Each number is 500 + 40 x the weight over its row's rms, rounded and kept within 0 to 999. Layers, rows and columns count from 0. Numbers have three digits each. The size before them is the row's rms in percent of the matrix's.

# layer 4 attention output (transposed), 96x96, rms 0.203, rows 61-95, columns 0-95
086:545452480460478532554533498498390508521498450531503436490494570524472424522508559509516489515531518399517486485453496437587445452505531429565475492446515488508436512529448514514486525486543481503506544508547539553539448475488465536482605484537482488544549491537510456559509441485476501550
090:506568487517478533618489470483540489508455524518539421530395504529478520507534454512618477504439452537430512503482497565433501470493536438461481569503568578482492543498508518455473473485517462499508491496508490453498518567486499477535509473530458500487485468450530514522455410564518541512
095:482484464480423502480520471471492562467497550525525431522585490527515490469531432499556496478431442553498499481556593440496513468479528515445535511494480498448533470529578423574487496528526472439452490460540480553548477521494485557471464522464571589519459518491525543481541505495432538461
109:434423469471534545497461532502514461499564446487533442536428448529542508456590503471485522443525464550504537518542528568465521537467483475440498536503462556419504550468499543465485480611460477518531495465492537461455529525563497464561466548451567544509494467500448518518501488507533513440
118:572487515514465518468463499480518524558475499518479514475468514493472472511530444506605468495464515474426516429535541536536623479531508444519484419494471556544487498510444517473494502590491448525531476486518463488591516463502506435496505515449505420456568522473448504512488539486586548463
104:479542473473549498474513577461517497486451519544427448451451512502457534441451534585452462542550451520508484500510498452433510520525476449570534501544522455529454518523523489541524519506537475517475531521441439479569486594550432491492481482518587468479569449530489483529576432499491491475
113:451501487477470525491430475437558435469544543555483483479524497551452559550469499497440491490517550400507426557501535556461528425447513491433476533523497435495546482432526567453472443542457533530469573557516522489560547546463508471545456504494475525515523525538505533533501460522468516525
114:487608581557479522518504496535474461510479497457466448490485539483475516498538514454531456500546442553533481516456469533457518504488552471517527533467448428501473630490512530471550452456525466486497453517525525533542542532510427500474521494547487511514519433404489468542414471535529562451
104:473469532539446485515512500433508499511428469573539519479499500434507450524573510493449515487590559490617495506461472575532491492499574451516527515513513530471518558516528486459556447474495476507485469592536479433485474460469564402483494448481457502490481510463510461512481523480519545578
120:482469490445519545555546461407522519512522511524534455458511480409530515534522452460488503486480449503528591529495479556488496428456482544570476423449510468557550505499517475583465499563527490501499500461540535494540526504433520469502539489435581508489511510472467406496544524545422538512
114:530517467552473557531460508410530457489508545506542469452562546389520495483551497476515521487507551511456477550574517472567463550530534511449477455458479547528447565481544538476472507538500427460474525429439467567545472464486465467493524466600529521482505511550449463528488503479470480490
113:483547555508532498400495463541480450547543493481517531508513450459474497461514484564522445480467475492554493464518505485591561457569516501508490451497457460572487528429483541456552479477438490551503529446524477522545417518477500517495507512522555551575527441417499565548498527420480477481
118:526520504546495496542372513449521566462545484516513474457468526461478514519535507416521460539519422494536478504447569505525446529555504602563423530501431476494508517490477531490517513547540504489480437476483467510537530518445512488559517479491553568503408502546538494454494511510434503450
113:478499566558483500500506561551512536558461539528481492534617517490517434513577507461549458438536578494440458505502479452515490516462473493528464506531492478429498491515393490476458564506425463448495505528532517472461460469534422485511475542509538499500525496561542541457491474499462581451
118:486524556481495535516502491509520554444457540535495512439370493522444559459491562496537512481525487481524520597510481447468480547446557514483469471400481527476500491488504563533486530551506523501485486540514476562553523415514504505530491559463410422483548461499492575491517496453443493499
119:484413569518518504451503506510430513534482530494483498569448468406467463477521499511471519549414552454559521550542470465488432528477471474485523535471463507503462522408530551544571508504525438455611503527529484456495488544528475476530504523462507464529482487611483503485508504494511536560
118:540499512463442534511542548529524487483562490527464421548497519439441500418408452505490505581446528472523460480469499503491592508473500494462572483540574546497489522523487470522531466519529502540465531431552471576491492471561446552531482488495516480505456519464507436500557398491507513539
112:470524435535461533436542526569516541549452468465478497442499474615504552468532503486486521474433457524514543539476545521583504441490472497596478501452544465564478563474456447487478486412481465452473558506472501522536506535515515502536506499508478551513531486564475427412503523485515482499
106:570520501501493539464569443483504503496412522526554435492515593465490577509471534454495487517459426548532510551445497478536555516526480468508443482524574466388554481461443546517513477457453492529510546466503493472475533519459510438531541481528531430470506441487497585481484541507533510514
126:554512459492508527579564474502411508548487515509456529531479499474537470529501484528417496461544452474501453484491466516487468514458489506518449515530522515530524547566490520465512490467509490483475442433505397478511470491582458514566467575508517495609509447484495536444592510522507417564
095:474511415513524512474513501545497496487450458486584532475504452478581449470471504512525569544463504453438529492468512436435552497481509537503522525545476507515459512585464513542502480480458493503445413448535528420529563510498547468579490478573583582553522489469515514447497481507494453485
110:471521517459487517500531528499454507516510555531456478469461495497636567498509419587518476486521485484504494497551493426526515466425533490523375513532538472479511559526517511516456555539480499501462537514453407493472521515431495526460445494518480545496504503473549545524427449558478482555
120:491538539463451501472465509523553521560522433490572500497518528506502509449435409500524478556494533569447501449527413462443466537528522515465472534446531462454453534478444477453473550570551460545478458533561466461485494516553546478531541487444488565509554489512518560521552465555450477491
110:484440563525473517517475525448458551481565546513484495447552523455483491404460519501474446465533498523487514503464456585532563519502524582566466449519491463450446496548509509553539528447518503553550499474454491484468510448522543520510441528468462526562560541489398546449504494503543460455
102:515519473443481556492483481528528477556433512570538496499522528482452509496422541532523503471516424466504569493472498526467487504523528494518544505443521478477433579479491424502542481478538543540466523457541485497468395501545448472496431443453535507525426586507532609459528547516512513525
123:471478578474527530437486517464486531469491459549582444478511548495472511515498531431427407553511511493518602478531530445519414510491516475582489495473516530523465538505464514550470478505552530485466388478471486532471438496493471518514500462562523467510493513466591529531504464486568545507
109:478517485440538560462473532542507455528469586542552510445531489479518534466509559511582547488506513503510505492481488519495469524541504540477523536552539578547452466433524474568534514509459483516514422469517567509409457500532471523542499525431466532465478446417444477429468488430455471541
103:506532504453473518470564465461512513401433503550511469496582561469529458535501533534482501513464457460487466481535539468423486443459466524464451536521482542542494503455551528511514469469544531563542506483455439556487506577588534558433502452455453555555504485501489488499552559443468537498
110:551465579465443454540455487562556505455499530452554507485496473473434507507487503545484522499559479504495526489587527449519472560481451455540497487551543481458571561581554534440513468461437543438469513492569489462447515510518522506463506506456438474431462531562532497441501557474526475486
123:468497597487545508501449469556549461510598547477527543478496508455531528446475500530540567489488465475487522605519451524461534506489541485455536490489548487423502428437477501438533531442563505443517560493550467513539503506426447529456475464443456506537488532503529425486495523508474547491
124:447606502535521523433513491471467518388477520514505540500515560526506487486558481524510517454425612541512525526445497499505517484463446521527488496519472514499383493489573449450467491475472473455520467529492512428547524522450485506521517525509529460502453460551581490487564464499550490553
105:474440399512379510484483437505526538555521458509553447478515526449523499469481578534439481486528455474614500524534523473543469585494508492516490525501467451442531556494482517496447478541466513471546532484475563502510519541525577574478526481542527452481449451481479483510539462498475526524
118:609441461450555475512428540426464577471494470529493540484508532511541480491491451540534486486517557555543499507525519515474545428519493543502472501480520463494592519424462544571509485546528494464487519484489533467448527511507468490452451515488471505495542551447557485463534493487496359489
116:491528550536524507419498501531594535488478521557495572482452512531494473480588514480505501488423470514555467420477466532441409519496517586529464518580517487483508496480482493526476515478502444512479489482466525492493509484440568552429504482506515477446473559522370510527552501494549510469
108:481466495522481523506536505408568535461547487553595511482450490499451427596500467564574491528533494503497473504508460568545486509523513507366507489542477549471433499484540495441553520552512524458503503456453516471490484505563513478515483496545447487509497497498484412502440481511452566510
# layer 4 attention value, 96x96, rms 0.115, rows 62-95, columns 0-95
101:564440515421507524428442496537523498554453470502513465495551486523571511487465573478447526491445509467479437460500557505576508530547492524485430494474474451494493451467526437526506461505496591512461592506481540474466510522580540531505507484530573504495506537525489517400517549482502456442
101:578529522505496443548504505482520445465486458481428466450468480538539534536418559532457555543573451427474538518549477488436444531475504483528493532489524490577486523550500565437545556490537492509545471544531484394518488505492450426553480499488472444515483487517446468551509516452526490467
100:541493509569521541510511489515432467519519583490510502535469563547509520454486400481500516582469495522451494536464481469460439516488513525460486489545474527510514408485439479533383547521460412505512459506478527554451510516531494563568528496470514562495510408556542453492546479486509515510
103:542491497554531486490477454532512486532545448511513554475504496542436471472560502505467532537480512405572511546538535545549509487557433495482470407477492490462536523447493540492431506489481444588569447504504491492524462515521441476534420497447506460483497463393544497551527550473499557539
098:549401558489513473538598483537454492504506455494509471448523492545473467523421539539506576469502437571497450517596482487491523473479511554453401532483482494474489516524513459515550447535511529493515574467578493496431503477528480525477479521492476549441547538429502507442464529504484468473
108:481560456549494567552494513481463462514530461468498467467519516475557518534461539416456510546521531535456536456533549479526479547513519446437464517459454553575462469467468515400529440458501477490498555488542553470478481560496481611586502523531517499505502487492470497439483490442428503458
098:517490548465511540560590438401516564498519452476574533540458533490495524457506539527468496545471451499418454482462533469484521486506545462528469477487532417462517527486482477499439475436557552529425504464558426486495464508484482517510478467520510568465523560516602477544471516516480501462
098:533549542543465579494607497489444515435508582480465472429471427439510506459487512555524435526551528500507496520496532530489543509508530490535515419498533481499514429513475477436503519467521500506412493569517511472479426470541448447505462569478434480531536473559538475523550459529491511522
110:535440559517525448479505502545520469532533494566429451540575455541550515429494514505502460461480472473461537485491591465475549500479477466433547440477516523566452543430460533504488527515528522428501534519493532490488460550513490499529426544596418535523537480547458495550508492477534451532
098:505490470457546513470542542522471521560491465406502495541510417513498556564498479503470519547457479426464475510558535428495496505489459574537557398430530564516448528521494549510436560460511441490518544487489451479490469479485513560511485519426494562528531504528499572484495489490555476564
099:489487511531460503479446421540461520534469461542474494531509483448437529479511547523507483499477477426479467512542548468534509494497564550491514456492422515492543579543536464511531491508448537527512411515573490424430504516512535544573515424542551536469437555538537526482455595529538500520
104:520390465500474501439562554459486558511505538461568546465479491467478542502460518511500504478406558538515572406505533531530531426502421478493560470463468540515517453500454464514474537559467519473494515445556528527565503534515496506495437446549536512500516559569495534495519492479541455522
104:581498453474446602504467517479476482381478483499523542589426520546538485540476502550522495548465492492518538444479433458495534526595518516540522467412514485470548509502545467535485482507477526487516489524453510492507496508497453504487513484507547514541489466457462498447603508501420491426
113:478457535451519476511496464528425505512543498472509476541479513446493506564460473440488510533446427495520519477480525502548538503544543428569457576538448469545494487435519539452423524535448530487521487480503544520587418498531481463506561579439492522523436552426501549503507471538473528550
106:557578505450541464484485492581505492426502517473545440540458549446502492533476479461535448481469491561409532482463567496477535450497490472498513485510500473506507466556495447482477491515462517541548550542479528552361533445489485485523478552428554477510457512520523554580493501564500466509
105:454510530464484425573544510493434473513558540563512508453509515501481465570522576507522530402522511531475518498531516486469479476471527503502540472460423465460579517496473555547479545490572516517518543497490601476473538542459506500475498467403535501474449471472485404466468478465475563508
107:481464499482501475462505440533562555485580446564485533517504395440521514466532501442510486559446547550552493562487442472562512494510599571480455488504537504525449508500446410493546523471516504474484477425514516502513605502497505533489475476491464452509466492524435472556475504515462535494
101:496478576492503551527487491446545551476525442547441470560471395444425489451507511513529556534493499558546462444525531499445583499524522384532475437540447553518479434508501507519470498503448523542583474469464523471512537451493551511468427485515494554523516506490493492501448498507515527501
118:508410484514479454559546531588549415488519545488480503539429451489477541489445489502488509488509494526497490482478413540442497526468518530524564448567549492539516529427524495511498436469520490521482510502449495515400542509474509540462523476523551484397521559442429550521544505522490548495
094:555515460515469486469510427532547577526558495548420488531547493539567536512442457538459547523563502551495524527495519481502450482450514570481558519488530445514512429483514459483470571489522485499538493462467481477463484413478520514426469418501516503473423541456492523426550561499556466490
099:421432552489419499572414551477523521545520545444414531496596477453478470511524473537468494474464510506461440505515457484505561535498540486478486577417535487510462510468490541458511531528490457477541497537497482522472496480533494563574452520555548535438516543478451539485500529529453540469
117:527475477486488603463458540438502437434508585512481509459528522515534564514516493489560518461483442536526526492544501546556501498461504528443496504423465455502396447485562493554435498563545483570518490459458468504482502508453474542557475470511471522467448548488562467523478510564469439496
101:535476543421479472435484470474487479396519485511524526455492465493521539501476534519477473507512520429514526562478488536526441569452521519563496478530428541460549539490486537537445503526474447527524543393558484540450458521478608491462439544570456497503494527486441505517565484521515521532
095:497553577447487496495524467497521471554529505487523442458491474465543504437552514501499556505505422518580518532536414502439501403467512508468570463506406532437524473487484511485528484524523487469540484494460577474486514501476491506510527475489454503498490624538561540491547444546417484490
113:547409553492563468536455463493523535467490501457512499492473495421528459464544495622483573502489488534489482378545478470519454452456469458501512487473489507472536502528516468540483504554580483424486499521546496488443545513495476468478518555424445499567487538521585534474470475508505518505
107:502535509533487514513558419462498469517464518544476493512532457535503530500489532515481443471459531515445504527473475453537422563519491489511585517521473489471549578576486545507452439597507520573503462508478563566480520382552500485460548515510421522503479499498507527460499430490429480534
096:447467553570541484475566511518536517448556462444490443516482501471478554505486522483501485447493490454453407506536523547425433559440466499474565496498492499507486484580572431417462510520477529441524515521512490454577534518525533507515537474497478446529465553454465470441499506554440504543
100:465495450476507545473508508513492614500498535475546507558479484528460463480565502480482466442522468530539392502475466560522503535506438535512398493482451516524593417463470514466539489489501514478522490488428542601495525531507433437525533508542445542542518445510500523515523442525492533497
110:497518505458466575487503466533521500538563503452460494583566518514477526555537533420512485445426525496513465472471542473516501462514502539542480518534397495497462497520506568435509478474517526517490479557536587557476459473423555482512508518537567460546506415476560453488469466515459429475
111:570582481594484452507531516478506535399498485519511514499445501514548492513442548531547556522393462535504462527463428488527541443435496470481543551511530495526480528548539497458537503390484507443485473542478498570531565466496489513537419556503504483502475508473521522453497496494528535531
100:517478507530476482441574559546477451545469565506486501468431461552466515468494459526511506519489451620472485434499544474547498495568477443493455470478520520472551512511468476465545582502526514462546524497491454446475488443517533522505587547495529552538440471591464526469464448526511553542
106:545410482523550462506465459475467549498505521501489574463528537503423490484486529481525458505571495486516569559489518525490518546487526492558505448490542535498461506461497544488506507582454477451548520559467498591488489487484466567481495482562501442478461552536492458431461423412405525515
101:541467504500468455539537516440530543501499477510465562412487512588499480471508495512480504474481518441495485569505466510511527545580458402435503520494446536473468424532577445471515529497456511505454467532541474528476524534508577490555516501456457505602489498471402562518480475540496487544
109:491563560525522458445561505435437455535491589501569462572514523490500380534452468528485469452544533504531443530513540467553509496503464533514535476526497522497423471521503510439450527504537472544501476467531455482491498567533517461543447473476540446547549480489536565470507477450457517565
# layer 4 attention query, 96x96, rms 0.125, rows 64-95, columns 0-95
103:487442492516536471559534507528486507464503498488448523554492450496523545565519530474498524485449464523471455435573381542465470499515541519511423484583508474413622469530508497494535505532468498524483517501479512483493553487467556540470516500526552538434471560477508475484548587497462437471
103:509495563478496453508415488527533480496525479469503548464571403422522494470457472589511474512535608527445474502486488542499506471512523538439539489578502466472504523515505472509551522520530498497526507478459484469518474460569537483420384527505460527515500515445517548498535515496558456414
115:516528475507455460423508531417502579532426512583585504503477561538467449487499540509454545525475561501497415428489541507521561464540454428512481516529493485460490489479506457442504477491539487470468500492492492513535460533518465470607487555570557445517505496547538533450509475486501458542
072:499563685552493530455473543511578503478495558486512537492515488494435472480528478500468473522494500538435534467567513480429557498462501558514490552489451582560473436472501475522487537485482461506455487504466481489551527477436493459513487519443536494491522540572443452507536516482510514502
109:463507446452508493475581451605502483531474517467593540547514508472558524512512490526455516438406472468501530525530457487516494489469525436540490516431519543527543525512378500491484531462441540498490497522535482435447457505543539445567553476485503527481515477481513532500466547445533453561
125:486511465516459558438490561495476543513494533539500540450566552499463489450471498532555576434482449522532490499409513524453555556532482542568567513540473493508479458483498415559510450471483468509464448578484570511546493498454523478546541463496489542504398494512446466452526473485461528510
110:545512508496508487505438516482522459390432468484494522509546497534558467512518498500546514530468608495529499430488510489403504491520498467498519518579536549517508467452603485481490456436588488495488441534503591469476517460448534512449518446531487533467458448493513505557461506530448461529
110:413429473557505478558483553507495469445567500459501515504520459457470507480567532538444512417526436507502553472470507473511578501513489510490503496548494467449489524530520541484451451541471539504555547484529533452450564403520588480499439554434484496490455543541550494528491488534525440536
095:437506468457554555447472463465511414504528532507465509538561526473498501522480481545527475510480485450429549508445557473535494475445445518509487428470551511498488503521561477476448535500466559515533600512461403519542484511465434540466498430553512444564473503514474543478542485496550583501
101:515518546544526462424493510470450516537524556498456517455576470473564560520525409525502440470462464478490524551551538461554589502447487458521496511459415543461501547528517423449523551474474516469445439543512521499525525450494518530510526518549482529501484516497520545547397455457532468514
109:525493492488447506511503452473562490477528422571572545496489495509409467538474465492536545554462581498475514472510543455557497444504498401478504449531457524537504518568460516510496490509425544494402508509562505523500516474441519472483534485461447514457486568518525505485540567559555570511
107:506520568421489485491473490510446449527505424469509480494469439522468525552508516462510450503478515488530551479515566487483506531484495469462464539530549513528541512485504571489506435551451454559525411490508475498521442535479544464621452499511556504526459482465601610534520496456474520456
108:536449496505541541530529488510482546457496472436469532430507471531490490537459529534530538520503465493465531506543534491519466535503447537534519449501557504557497457596480468451478501542490497430485470420561466531489472514612439488518499523464608450507465450594502439464529467479516437529
087:514522561554432456496525483494517540477514542543443470498498485513484504545518431546472470438447503494453529399542505483475539545464549510535534488563427549500407435499468518451503450492486443482507435535514465489526514554522495498468493530404500487476518520573488576506477551529542544420
112:553433562490445490449547558531460527504537505513469463560438506465478545435514450563553503526459531440544522472508487528460569462423457477545513515498528563494479544532520460514421548446479500496536505512519490432441468471519482531522388493530485534508450551506525503525457568501523459554
094:483471506471508443500539506481451561520509463567503536514482461519495519505466481490573552485548480555504500469499445524461483488460505459488488525431483489500622474511457441507441501478573576484503469554521454452434502558530459446483504499428578486484558626464536511526500483535505528554
114:503548471561457526484529506446508490476470507502539414517596520468476511467517433436525469471497572553509533468461561463473548471497427501520516503484465466432562510410444524572445567538438443475547520454456550470486485561493464482522498466530557506498510514589542523499478484481499510523
109:593421473400523460451417545452461526468492495504478537510493488542521520545583529485501496447512462471495489493483527547565530491571482520481487465478458510567511389495467512525500499523523593521470470453494520553473498441489590496498457568526527515516507561512482492494503543451555496461
110:508507613505462542485486484466487498464565561412493549464492498444608532462523555490530531467524507519485574534555504489537503494477533503521571501448505446478468524450480524480545409456494418420510525465514558496430536506440511502503490502498432567484546493554531487498511533468512480480
117:515489481519480511450500571544482456514489592534533405513543554517504518440476508493550484439495470453475546516508514517510508504485583493483489518446493473413498523568421512517505564490452631519472421517566492474465465493575487486498474503494443452461496468466506515472552551456468545520
114:484541536480572487449508549562468500512470486423485453510449481516544510485494457464492531538489540541511511491486493512472475554520451489478554493477447512454541440561466404546484572480570487504544429558446527554444483486572540471451550599491475530490555466487557424524511460468500505509
110:519464560502433445488507534520527550521519504472526464510520529539566443532509474475517476490523550519444521403459540487530506485463505433554454505495484526482549563486427509478481460531557379502484575453516530500509505533463495442462524490567554481512507546490463421566487486475548505405
112:475474473462494534550466448469446476494424495523601540488531507536546464536543553598561490485511471540468534546553543452570457511452533500504477495541499481443548496479495551509474517505482486528409483543489489432451529471458471493445443433581480553484573503500538570461509495493525490503
111:455486479524499481489540473547560445454480561483428515568499536519460501547537473529515493499507527514500482535556476565477549387411443416437499514525596527514510512466537548453508469551494472458524573481478491480533539513487470472438536507491452458534523457590471497547503497537515552517
098:519490565461574514550500510504559513448466467562543492462419498486474512537541491464501597415501408431527575502508497542392446482461467488549552492456470503538553511466440465525493529512558453572499512516521493518527498482452521446484475465463522492509578503481540541507512519509483534466
108:524474500515454512455525537534492519492438518556478510520541548472509517481505472467495574549419588485533450465531488467483479521525551503575481476497431482523454487407556435588489514532438536515552425456524529502497462495445529437540516477525488479495559482544397513490491489571449520482
122:505462492432528511484545483534493509486522495501580460549416479483525498478548487467551443488516522489473502489493421554510507473473507522453458433587557524517505430618523484516493476474444547559443536535515477443470544460515521509469522538483530505551552513491420580521499425481559500448
106:447524554439541494485432538529607511505509543504520511488494559495521546493575448437514525549471483500482469514472492513519431467534486541478529465505568528477521533483502465453473460540474504482503434511553521516523431520523556597494545452395479451484436507513515457553424531448544523474
122:428411484528604493491483481485502547512532495474483513544507436452485515514469486490567466473524613475554556484543484539545516452477495461517414434494473503581523522535448505517491515466537525518534480558492459485545486541409500501454539493506559490540532464504479431555443482436526518484
111:538503520430536550530489525456488493600435512523463504438576569493472520444551427580480520516507514459450509492521480478436578494565533503556532478475537528485481487491560487493469514530537439470494502497550475428514459496464525497458449533431446597428506519527510462477508525531509539530
098:454479486548502521518514538587576461612456505536471517495493500523532444501476502482568518482477535471548457506467523527530480550548580523480495566506551501468453503420448497517562522455438473511509504487507412454429437414467487550479459472512520475486499525504469587539494528480541524534
072:480601461548518481501483506483462499512476474479509531533477529494536526517535568460525515492538537507501452395542511458568585526469466503505482533628475467514484565501511500462554489595504484459463485509500455485424425522598479493510470453543497532522436487501471502449496517500488573525
# layer 4 attention key, 96x96, rms 0.124, rows 64-95, columns 0-95
108:524494512548423457518540575477522521461494562497545563516533457518495516459516477451484471507510518510570458470469493533447478595518483471483468567550494567428500459495474505550469457576436530493511526457530505493449475494508522498491506464409459559520440477528425482518486520497603428459
097:526462480508466524491451548473453503464490448451474600470502567525463479499447494562563417509493483520435487491476505531528527498505500544462438472538523545505535545511585561449555509524592476450494547490541508448477460477390524516488534535510497555503521525458503489456534493474568423468
109:462433421454530439475451486501512453410531444532546528512437529516499459532468493504500514566566492540480481515586460545477515487484477522560481540536460500482483454529441448495423509506445510494573527508478458508503484511556528531492496541509525517522515507466510534476557446367522461576
095:476580590564562504561439541485535549470502545471550585476475481532492568499509511406469505509433507477475513467536471480513557530478418531512450515510432426545463555488523443530489563562528479472440532525478451474470455457467465498523442509499533507519543538490477496488544476490526537481
109:438475492515494562470542487553483508546446485511485513520470420438552466495518505449507570480564489503506512482486482411538433483450467421563492528510597499505563472467422508437484494498463544526506519594474507483504521492536477535531537468564485518562480502533539484511492592508492523584
116:507543543481455492501573437510517480535480504579441472530550492573453529402543557509547514520469429521485515523413449515478527475600487534499539523512509505494537503468473511467467529489514538515503449402584548485505468457460442420472498498494478531452505455537492486434477519468550534498
105:488571507473540515464531512503521531460403496422494501532462524459496511522470501497460438534525573511576400528531522472443466534511541449465582525493530458469489489442544537482490451513498569521524489504527499432448569445508554476484526470604506534500457510530495498506406543487541519493
120:449443481479486469452472532438484512490557516493539478534553484495515563457471466532530532437549431520494520487474501569528462524513509476459485540559471524491536463539612491453538522524468451441567522438523523499405508475495552494519432526517526559469469467483584446458493514436544556458
105:531523490518464571528466513554493428492529457559497421504506518447539476532542556486491565481511495500495446539522504419521464454500455550395535409513492539592548523493447532536531502458503409450537536547423516431514478485478479538472507511459489486545506501484462489467495506498465564546
111:511510482517430547503446476468497503484482522360498541513523498436501425487508520592468504475470522414498528477546486508595475493458569475516454505479433555589526543514484525452504537467487536511526438515509492472516465501441487529485445551509460495498487470514582464484519508531498570570
104:548498470474473446522480524477541497516478507521465495535541498481523460583566524515517519505531456478474564456586526491643477522448503571484474445489546579560544560499425443465515505529502556484489525497484508490540474433484489425504544450506456493519470523440483509455490528520439443458
128:462476480563594546484442485548438481457469571513525490442427495485464540503500560520469453480480509428443513463531522478485470502510428473489495571504481484591543495501474510505514441488415524539494449503487526488489507486489558547588495470494557509491505503460628576508517507526525476516
101:488464505485518492572558537476512437546523469522556488520520519456506483511494538443425539489539501569483508556528463474554470460531420607491482492463509461514479543534512509468537495472490462448478491439417442594544480518476522461564521549489429538479487500539568545513504441453549447526
098:485442533512474478573462514522482531457515587540501497411516532555529538560478457575494463532434534458445521474510478509527397542499495493481475455505489455483475476523487507531482476408486485484535488529448529483574529590448486534537468564460562516491492532506520554533522506537556461418
101:442503486483577447475456521513502509469496477530533513561542560497507522561489437501433494482538533440494433486518451537491521561502517425526499507489532566408498495474482477524542521477522511503577598593519539522459478471494450499442442562467545475468521453533516407475460529482538478529
117:494458452509528478523486482500552511539553588568484480550510492507490434530495424525482541477620424447592541438535446541527520497537511458536494486506521474504516457521495455477425527500505470533473477522507452481470420543514526427519529485532429458472556502508544455482517559487491430519
116:477488483535524478499537507431470445393476444531528454574577533517524509489572525503505549514474516547485504497493524385453575458543505465485542468440507536461495439535453535537436541527434426473508512508504519467467533507489448485503470520565567516477482457512505505512531464500435570467
095:442501462524551336485458443446451520487464477488493558518507538500472556475482534500449507582505515481474481484498524567566492454485523558460477456528445550529500514436547480536471470556510542468503469484467528548542514518540526497477486515438507516481582537460561496539519537419490460503
104:459396559509499591506461479544503534491486488433579579523518475488559511516490465520465479441425495546513512568482541560523468477544515507590495488446482493524504518559578561423526553516571508459552434513531477526474512496487465479534526501464445491443509477496519455453520485465494475517
096:483529467495468515476512433430581517523492535483541488506553417566527509506517468490535493507497447507532394549468408438529520541529501461499495542519505581437506471493472449526410546463524512524475526478523535439487500485565503534555464556512442458476564490489532522439518422483471533491
114:541472541467537461485491528518407525449486469471451484574482548515487497525518492468483523506506547558494552477496479499452516543506492496538568581458548466464422522493515525551478603542541518465475440508503511524479580560529542454489524547477473468465495474468535430511455452388525528434
120:485481580571473536476498484490572488480553450509502524517464433551459428573499489498530513508462549547479461495509498496515506467493517496519453402483518475399532514503475529533508504522573468458486509507575524577474458593480492457516568420494494512500546469444479441585484489538499453488
096:552501519516508525452479449537554581441447518449505513472564501459515484503507475508500474553528527480493513529524503478508544486578548423531510485515551453537544541507461487383497535526479530442492494503531550468489437490426491450451536459551434507464536525474587578465522560480453446535
108:534541566444583526466544459485562467477466489489476433554522525529471462469493467527620510553534527450461521546468481464475541495506532466437487451519501525476479474453489515511563471531487505510517616558447484441499521541512442570468504443468483438505493476539520463438458528561493506513
096:496456519505572515495507451543531489500517527588476414469446475497539490466502517516498499484533403514512550401490513491530532539506530442589551536474492453555484540465527494501510405543535494471476487551480524491461410585482491485474478449478456522464542517493587507481466491578466507464
096:538503530478495415523558456462533553485420497543480504507520508482491519538623454516530479457442517434502506452527519530488528513489427464459552497489534503465433486437467498582481474539402471564474471568479543550535482480495483515459546489511520512504470514494430476476573582485540517515
091:467540542510500467539512503509525474416564462653476486525467525525457491571462559530537514500471507503496469447490488548476528470520471462441467527461501500563460476520440436553474514463533515557556486444528515497511478570544500522455475431495570447476466496436495464484491509497592493537
098:524461500455463554537505484531527547525414528520523467488491462550480531530504489468473564541477569559512575500534487470524497505558454525511500512500534508529434430496505512504500402542552580444467492507538463475508583489490522396471497462478446535389440467469482455497545524461526527512
112:486511517517518493460473472557484534421487476537457505532423490545517469511581475573506453564538574495507540503516509502604494457440473483521506426475476535478542513481427464476546505551489506554531474628466518525461489484487462434509451528524569490425503486518447509550453484476504462487
110:566544539436515544498520472508499557545417531446519474519603478470428504486497455451555485507430497489505477562484568483530499507526530524506575545461490494500475510467551471461538417560550469460450489458514511481452465500475458539506475586492461441472562522469532465529510575525474444516
105:438491519473438530538457493468520513583444521531457569477460432502523525492444512520564409480471513466529450521488461479507511412486501497547558542512457578458451477502499519483560525465504547568488555452496586510437434497480476567463519472457497471496510505544446566531495532497454501538
089:525533344518483485553548511495437532494477458475445483502452537475565533525535513460507498413473530447524495511497507490539513519488495531508469466572487462519452478526465510442513497553536482482563476518518471499490458536578503550441492452475438557534527495520521580470443527543551586468
# layer 4 MLP up, 192x96, rms 0.238, rows 0-5, columns 0-95
096:444515501506557473484544482556505477490467506478571520478453501545522498490544508502476506480507453419523459502458492468518410541557435579506475548380495503514451435479483462556537534488465453553517466544534487532447540529523540481488564548462558483467444553558518452501460451532483541560
095:464435544434488548571491509515503546483522509517511525500404530521522531497493481469613490514511494521510499436567534525466515486496575458418452522490515524436486491594510481500484562507545413575511567503489539475486460475455565520498457541490537458537465473475456538487469431442503486485
093:521512431490502507462490528490573511543446559505453542433539451480445512475546498559591533564492503476478538516497538477502524522528529522494425445546459458490535470440421494491528479584508528544561470473445474489523441533499514524484492484458569468516472557400501526462509503418460494554
102:495510612573466424565469440503529565487493500497478433520510518446490493450458502462572547513512542506489477474415512565532489517535475530493451530510498496545535411446512505509488450534463551544504513546527501529526439483486469523462494486483571557459443501466501562501434452496416465527
095:578558480528496504423480496452486503648440490515518496598508564482470440447504451475502470455505513493490522483521601504540450493437451494528490529525455509481538515428559534542538468499501464457490466529530516501584519502504527492464442461533559518442505482511433498502499518471488461524
100:476493482456518562457519477537494503396501530477451473488587517504466541455507527551540460573482498515437502446476512516494543472444430444470518538514511524529456533464574622550532529566580485505431527502489485524517502540477519539505467498421485473543464422507457514513494530526488458538
# layer 4 MLP down (transposed), 192x96, rms 0.242, rows 0-5, columns 0-95
097:486536481512485474493410562504484525528478505526500553459546541485482495554445456493499516464540521467500596530509513497486505477454563473465431560460547494504536510523462537467514421541511511401468442507511492467540457520422561456498504531391554505549419502554455524511504530511567542500
096:509539518471557559453450498459448548519540490559430504494580524517463501558487460451474402465464466492487558528480534467436556462592538461496459544553482543520588503468479486438511476518457465482544446533504490527503463520488484508448564485583524473545527530511505487518423445505492515526
091:510503497528489513519532485504456463518527491483568533537581498534486525435487492484455553546426460496450546486460526550491489389489511500393494526540442464568464527521484550464539484536483464525500512527494526462476459485543474471534473543495519462452562430589445512553451462534599516504
097:502548512493520443412459515477508459521495478518491419499524490468488560583535459565505442510486514490469533544496513525518425515454412508549481471492499512531524546460566546482550495558433460541507537519476464444525565529599496432491417515522553530460585469500477514481455487524469504472
095:480533520476449476497488471489485475518515508484440483508499565568476587517554457447477602400520555535552471492469551516550466499522501487445411510513546574490559457462522458477474473502506492475513535506519478520530478476445519523520477473589535463482498538453573524441475426486571465463
093:448499496486480485517511464537510425578525492444485524477414548478491386522591476548527488452523501533505472543502536521498456580525528508570444514501484560462601503525551483497429524477517539457508534485452498500500476561461462504514503553500431414532468518471475505460499430538516528507